Part of a small language model's weights.
Size: 12 layers, width 320, 5 heads of 64 (1 for keys and values), MLP 832 SwiGLU, vocabulary 16384, 23M parameters.
Training: a variant of Muon for these matrices, 277M tokens, 4233 steps.
Each number is 128 + 24 x the weight over the matrix's rms, rounded and kept within 0 to 255. Layers, rows and columns count from 0. Numbers have three digits each.

# layer 8 attention query, 320x320, rms 0.0471, rows 60-63,124-127,188-191,252-255,316-319, columns 160-191
092138124126119142127106133103136158095130159168113123155135141089150166103111122140107118161160
111098140129106109127161111118142103111110115149135117103158130107143131117126130119127088103096
131100112101098100123134120104150115125129148127138125133124125097105134104123141116127091149145
113159106152150152136114127073153078109111105117113114176136123173121137103167116108096168095144
130128133138151165130139163143123175094139112137122124134118182108113140135103157124140103180158
096138099114131085139123109125115086125129118129088112110107131128119153102102161119110112154147
113117162145156137162138152132157141124103153131130136108106161111143112132117142120135138074138
125127139129128139146132159158130139124150155131104119134084106097135149133138126109092148160108
139122131112106148139138096150121158126104094105120072127152059062109124146107148139127060169089
121108103072151100115165062148128139117123109152132143096146133055108122062151126102132112096116
145162099146156076122112116126094165150098127165162126149155138149131157118137140099122155100129
136142123155143127121125110093157138134178093115159150148156110111159122128136121181167093090109
130109117137127125155136128127125133106142110172158162136145162097106095111130132152160122080106
073132116118111086122086134144081099163138141119131125133139123119115166111133116142119078116137
141103115126086110112105135143157103104112121104156081056134131138134175146183068156155117100174
128099116118140179109118117115135170137113135167117128112126161159123105115130125116169119130049
131088108103093135136115214131097141102160099122141102118131145113153139154091120141165111154140
101122118119117125178119128172102124121116082114101118112104141126145102087123120121138116134142
107105188120096133134103114129146141070105130120129151183127144115167137115123155151175157146061
151112133156132136158131128118190144093097131165131147087115101107098130144124138120126111111078
# layer 8 attention key, 64x320, rms 0.0449, rows 60-63, columns 160-191
116121140152123146161133124095147092120165104128127098108100089131097138123107146111104171134129
132151175154108134105183169104168127152095120148143122129148125126134128161149125126141187109094
144131090160125092143103139107154136156167146136121125110143153135143115145112126082074120121130
092124109154101111134119123113140115150094120113138102117124116122119121109122143168150165101149
# layer 8 attention value, 64x320, rms 0.0482, rows 0-27, columns 160-191
153157180164150153173142147154132166104151126131146115108127123110137132123180166120119110107124
161085106123157106103160108116155119136155158108098151115094138162129176100117157141165127156080
144107079097113127175169106166114097126090095115092135130100151172145161091165189088119149153126
115128120146149138130145148141126091125176121114129173107136117130113092113132118103178163113117
138113145123080141166156140127130120169119123100100120111170099134119108106133135091097125072164
154138117119146122126112118160091179095097138119135152164108132152154119133125129149092172096110
139132124084097138100126139144155082169113130108121166162129098182126134119152120122152061107128
158110139115104124129131155091107135098109116140125120118161115151165115108075168116101126160150
124087161127133140155135145138117154096149134146108139112108149125137150110112124133161094100123
099108149145098085122113091141125102141148146101133121169148115108148100138151124098082113136119
116109116114123176132123169124129142166078132135124132150071177113177137103135126174123107129104
112137132138141155148133150101155091179129072069130162141076117091079139138127138158159126127135
145094125149133121075136156169127180131110121088074113111103113122163147137117135110126093146127
117168099123131161162111122146140117138134064071164081121117102115111146151094089160134177153095
126143139177126181102096157099117124121130103152107180139111138135112126164178088132101120165074
111133128120109122150087142106143091119104125140139130147095093141161171119127127133117148192123
114139177117124130120116134112095154116115137115137063108116123147108105158083105129143118081133
139121095142159139133107181115105103140118114115161187088171132101130101146088150153123110121123
112154140132148111099144125119112117111130125118161136141112134164168092084111099121142101126119
133132065133140159101126113086133081126147105144150124116131140085142123126099117153106125132099
127139124150102144153122158108093130098134108102128086081127129139140144160103114080115142119137
136090131095125121098182100112115121127120129108105105159105136104110090138134123108133147132126
122106160132139163107135162118112151126108118102147112138112119088175107125157109124154096082108
133113094110098132165148131109118135120110079155106156123198133097127125103175098126130119138154
105126132150155151149158156103139138135139091135122126135138116128127101128174113137157115130133
168114125124147112118145090096157158138111125122174118103170141133170123124096110114102142087136
128132115100108140116160149110140134123072147124113103141167116124129071135114099110111106167127
156117131105097104164099061172112115109120131115142134091161141080143154111114142127135147172136
# layer 8 attention output (transposed), 320x320, rms 0.0882, rows 0-27,64-91,128-155,192-219,256-283, columns 160-191
092110116113154143101141146109094092132131107142085178130129099088137131125159149090147125115116
094138137148129125127151112110136129114131117146116169105099144149141137143125157160149103124114
162152151140144102166110134160146103124151148140128171093126147133139138116158150124119141135134
127140126133111091140098146142111139094114137111120134134146113138121136108099161152147116117136
118129089147170124170149132098124137131126131102081167129122123137129112162136177160119078134130
169127138130119121151112130126122139091117091138128152119134103120117124093108123118162119110142
172150110176163103098144099122109156152104135149124156127135128148109114089110134111129095156178
117127120093129087143115155120098117108116160135146135125142175106141126162142178151146114135060
105109120138130134134101132117166127161117161151187145117109125175130128105147108111138123106158
122108147036097098074107113149080151112191115140110072132127096136122140166117102072118107104114
091145141122152145142145101132163102125121110153099122126114141110155091139109157146140097123155
121096138131154182133131156119134077115113110132124119077104111131154098119165146119111110119138
184106139163129099160112104113120162162131153090101136140109148122134172113127090121128123128167
114146126125152139067127108093165134136101152195109124182139111166127148170118129131110123136142
113135128156119166095148123118127128138120122115112149164139139193135140135125131105139102118115
113146154140122117177096105138125127117102127144156150187135120138184148091158173155158094168140
153143114136128133127115153103111125134139157134136103121105146168099144117078068138152109143135
113148091114120073097121112115102104092119101063144156108159075128126112094111154121152074140118
146137112132102133094122127137078133133121128103159100144145114116135096136115120120133119146137
150125090095152133068140110143124118141124133154086146087114157151127153123132147074148088141154
112127160155129112116161139172120116138104152155126101163127175173102141103150115113156116098135
166178135082144095180120158125144141150129130125181146154124115095130143142101129182090087125121
140132121141091111152123116152145119151145120154055118088144131124154148136092103098151160094155
169124118120116116131137134134172170135155091116141112158109143119111109105133127129145126118164
117125104161130137134114117137128164112122147106135137130115121153141162098137160107183121132173
119092113123116166099115112113130137088087128137118079082145166144118089134095082171141154122120
148132130114098111139153095165085122173109146118139149099120111098122119098111177107118108177149
123135138103120120084121127152173119161107118121121142150115154123112138131163138135128116155162
127117143108151106131130115158116123111142128151101119162131145110119074132093171118096089125144
145131093154154101161185071099152134147102131164075116172106090116126132145130086120162106162133
103125158198157104161122118147198134075134127175063100148123102156177108146138117153091101105132
157168114110092104126167118092132153116128194103145150149142150132101125155164154109121142124147
172082163141150148085109155177089143132106110153118114096141107122121083145134149141153089139137
082138159136177078099115085143147109120156107159111141123124147103130193105125172172118107089133
137142104127029181134142151168139107131141103146103132161086137108120123162108081120164124143162
182125140078167104145136094135100114120132087124064142169162165121130126165115110123154123120130
133135130194101110095104146110126121150125157123126141107161195086085035146127115150102145108123
162160106049103162136137104160135121141156109092155154092094107151121158123081160124148158096110
112100163128169106198099115089176142050125152101142115098112120169144070132132115135144138123122
114158121061115185118117100072158164132137122141144127114167155099112119122148117125139166117117
153106123120158109118129153133127077131102069153131109174154135142131118073189130097207111108119
131102131094077104104109134180124129108129121152038132119155124098123082098140120124089150106124
109079147110114124171177134130139097090118176193128144162150116118172148100093122100091102101098
161145189105117201138139107111111169144170189052152121129154147102111131103151102098162122142143
166065157150076157129116146146119135126130124211100131116118192144104088093135147143188147113120
066151092137140140084139148085165142132123136106144113135119095167131108162183138141094136131114
198153135083103177154157087159139152108115123164111141110150173111133128070091147132155104120105
166119182135148145161111149151137171116131124171117160111136099094147147142160179159168148126091
134094121154079175122139155150147169121115113063202133106093075157148170096142098131133088134093
108082104180164117176114116179176178080120135126133141127144147115143145176148124147160143108109
179118144107098129218177091125128124133120161135102125117149120129106120142135110069149120151135
168189135142154114156134111087153088118140167141150120106181147169122095083149161146122144120126
087113170051169072090119121134130083119150109135126141117137134115082162095145152128070135102120
130167062138130151133169152183122170087156126190157132162083132089120170160134144111143142161092
148126131112075152102126160182154176102116102140132149138147130118114110123112175115098166130118
145132156105140167076150105164186110107133148190087134085111126120130100128092143157114112135108
144129079150120135133099105076106113116148148143114128181122081131130117140123160132107120089139
086154146151130114100118137112098123102142066125121140112156113125115156138116111141112107158125
101128180122137151153095081136122152110099134126127147101106118140090138144107153165102135151115
105101125148168131147143129103078116161179156145152103108139131116132151113148123144118091099115
099161131096097102102133112135103095155121140128124090069106155142128136124122136124144140123109
104117142134132130092156119119143105123141131149142134117093087156183141194155111115159148152136
089125164132160092113129120136116166112122155136150151092147137120149094157181161111108137093129
105182086132077160109135145124181118101151153089185122121112083138125136144099137122107146137049
152106102140099125149136103151155137176153105098155112124128098167150129150147124160145077131123
144098137125098092134086109115114147110120191146150128128139110158114124139149116146113153148107
153075141102136107133147132158128102137146101137114152142126126093107104127145141112104091144163
207122144187136118094122131102139188125068154107074146071120143128074160110123160122096117161111
137105115100117163101155142122089124112083117121116110182141139107156149156085100123161096175173
104128129142087166204122132108139115172139111171127090115140154105108134136129119178153100108130
103143129118107111129143140150106101124113130103157130122148137097170160109105149128128113129125
109154129130136123141122140119158104132137126172153124131136120106141157120123109130084128117122
100113118124129125131095117127184128131113131127132100095123122124134149114173112123127153117108
101151145105090120153160157120139113110098112137159124113146123133136116138153136117119092098110
137089139126127105138134137113097084161146119103149131126128168138124166148174115099122119112131
121108123143196119110157161123159117126143048110102132157118070119085108100184152120164115118131
156108106130123143136132109076116118133158113139114153106133071122131099169137128164112149107134
154113123109131099126137147136134115148128121128111061107078138190108116090129133100127162110112
143085090122147117120142115124134144121162134164120117108105152165111136116120132117135131062136
102137137106140170131095149171135115115152096151066096112108094135112127148105097110177153088134
135084114118174113143102129163180141109135111154069115127147111107148135093171142104119179148114
135119121129109126160130184122123106160147102102138164122099129135102169143157156128148103112117
069121108088124113130102127116126150114143115111154098177113155129136159117131065148127141152156
126120123128120107158125136124172143119112147081107138127139142075107152108112112065107151131144
132131156071141145123118125161154120140110128092157111146087150121113144141126180127116166163141
119126119124145143115133122075146108113149097124124122182120101093131132139138144148125139108134
109151109140144087123109185139108143130154152126121142152143161125145124094153116151113119110142
113126145155131096077121124127115149101116075130095137139150137104135114134145153157113146155138
133119145127143127142113117158192118164131091131116141182145105108140155094124140109111187096193
112173128163140135115103158145127124162076080109146134159128181148134125147078104122091161121138
096134121129184129113153128145107107110105146114131149125134212126148134144122156159132075149151
126134131090092099145182105137138135149171157167175096088108154124111128132121126145133121164148
108126119132134136135104123164083126146138139127089132129138142151160153134134104113118128117146
130142103096152134127163127106114115148130126139092120169145143118138127135132139132134141120116
098151124134144165091107116139109166156086147158099118145149092147169141127105086113105140142128
130172124141157149102094130132141102137144139123131150124164148117140158143139110158143110099119
081125133110131124111137083168158125116114124144112136113115174170110141147158129135119115101118
086158116089147120099099125111129133107099165090138125147137164120128135136124149195109093169168
128137103126094092134158092130180109132122125126159123122141135090107144129108127162105098169148
155127132119111096123164113158105128116071111106125139107146174125135122120129127166122082135166
123172093144105099162101123137144166129121135142105136146152089108115113146145109097138138092137
133117129131097130125097172150141132182127134094125123137171150129102130143126132094124165127110
110122149122100146117128111109160135111147123121138084119134100132107124096077119140138109150104
134128110119076121146157139116160125082146116153159110074126124122097140156108120106135124120113
132141150106135089148168146118126143105152119124146126153108123123124145132146154138146136127153
100095154106134142134101134158089134122118145104113101161142145093106147107101150176145127151143
139169148119099120135145157151117138122101148120132136146131127139161123124119142141118135105137
106109162137128152130157124135090102114124107114121130124114132128167120125155134107132142117104
143131149163125105102129140121133130094139155125156151129115132149126129131099127175117112129141
138115167129104132129118142149159122101132097166142121148122088147124110132121139117167121152099
150094110127101116175164113120118149084120152123130158135077146149128124146142089115159151123105
133161115142123121113128148126122095112116152134117099102129148119099112142157132152130137106087
116125127094109127141119103148083104153128142141126132138124167111107129110140148147148118092165
158154120073136110139179117123146108158107167128096126099097171115146133115134090128123141111136
124100132125099110127140103136157120135164088114080135140121129133136106124110137132116102118107
139168109130128110166153119184173119138122097107114189117133146110141119180132086125120174093134
114111179105108145137129131130102167111117154148089119121187122125111086130101136106101170151184
130105155128126129111125085129122164160129112123088126132100114139164159112141113114141147140100
137122140077090158145131123119187113152111111136139122154119086148125114163111120128188140102116
117132115109147149116119162121131124135119103130113150177129089111105153105141108120124150095150
105155117129164120133131082109133169137157119113148111112124124110120130158128153164124150128117
150148108095112164160139102109137154119101114119069146125135131109153090151145174109155117139150
148112152170133079156089132124155157144141159102141082127083112142117130146132152184170141140121
134146119096128123159128094155113126089135141159146138123107152111108125092109098114156146118121
158139107096114132116122146129150128154153124139125127126138092132158122086163192125152113139109
130136126171117099139130139175104123069126080109125112111157105121120099130133132137114145139124
163133143095139132076134120135152123088126135155138142120110136128147091127139107125122111135115
126102141138141122154142130147134135147121131160116146157090107131090138142104107132098139132098
137096147135120103118136120060124138118134113126177104142089139109136133091119152141161145101148
124111099171153146135187133140133166137089128140133121146130149126120148129145099160157140116141
152159133105145156144118098112140129108128151140132180095095134109158090116118179141113166144135
108134115136138153140125117117100139177122111083109133107179100122199059113162120141097160156128
167139134141130136132109114125122109160111123086131124062088197123128159094149103128140138142125
107091111163129135098126128124148128084108087151127115120122117126143142175131110140116115159125
114111129143121135153148164140109112150119108157165155134151128137133105108127131148134071130077
103162072159160135154098158103105136145103168135142141122196131159095139100138124137123142132120
104110122107170124143153179112118129141141115106120117131165116113126133151151146138087139149147
102125101075155139108135112145108123105134135134125181142124101126145135145125139170122143109140
106143117083169141109145136176140116130085113140131163136126113135142130146120121122115155137117
110150142149131127129100106155129140149124111146112132120127148093132138145105155130113115152145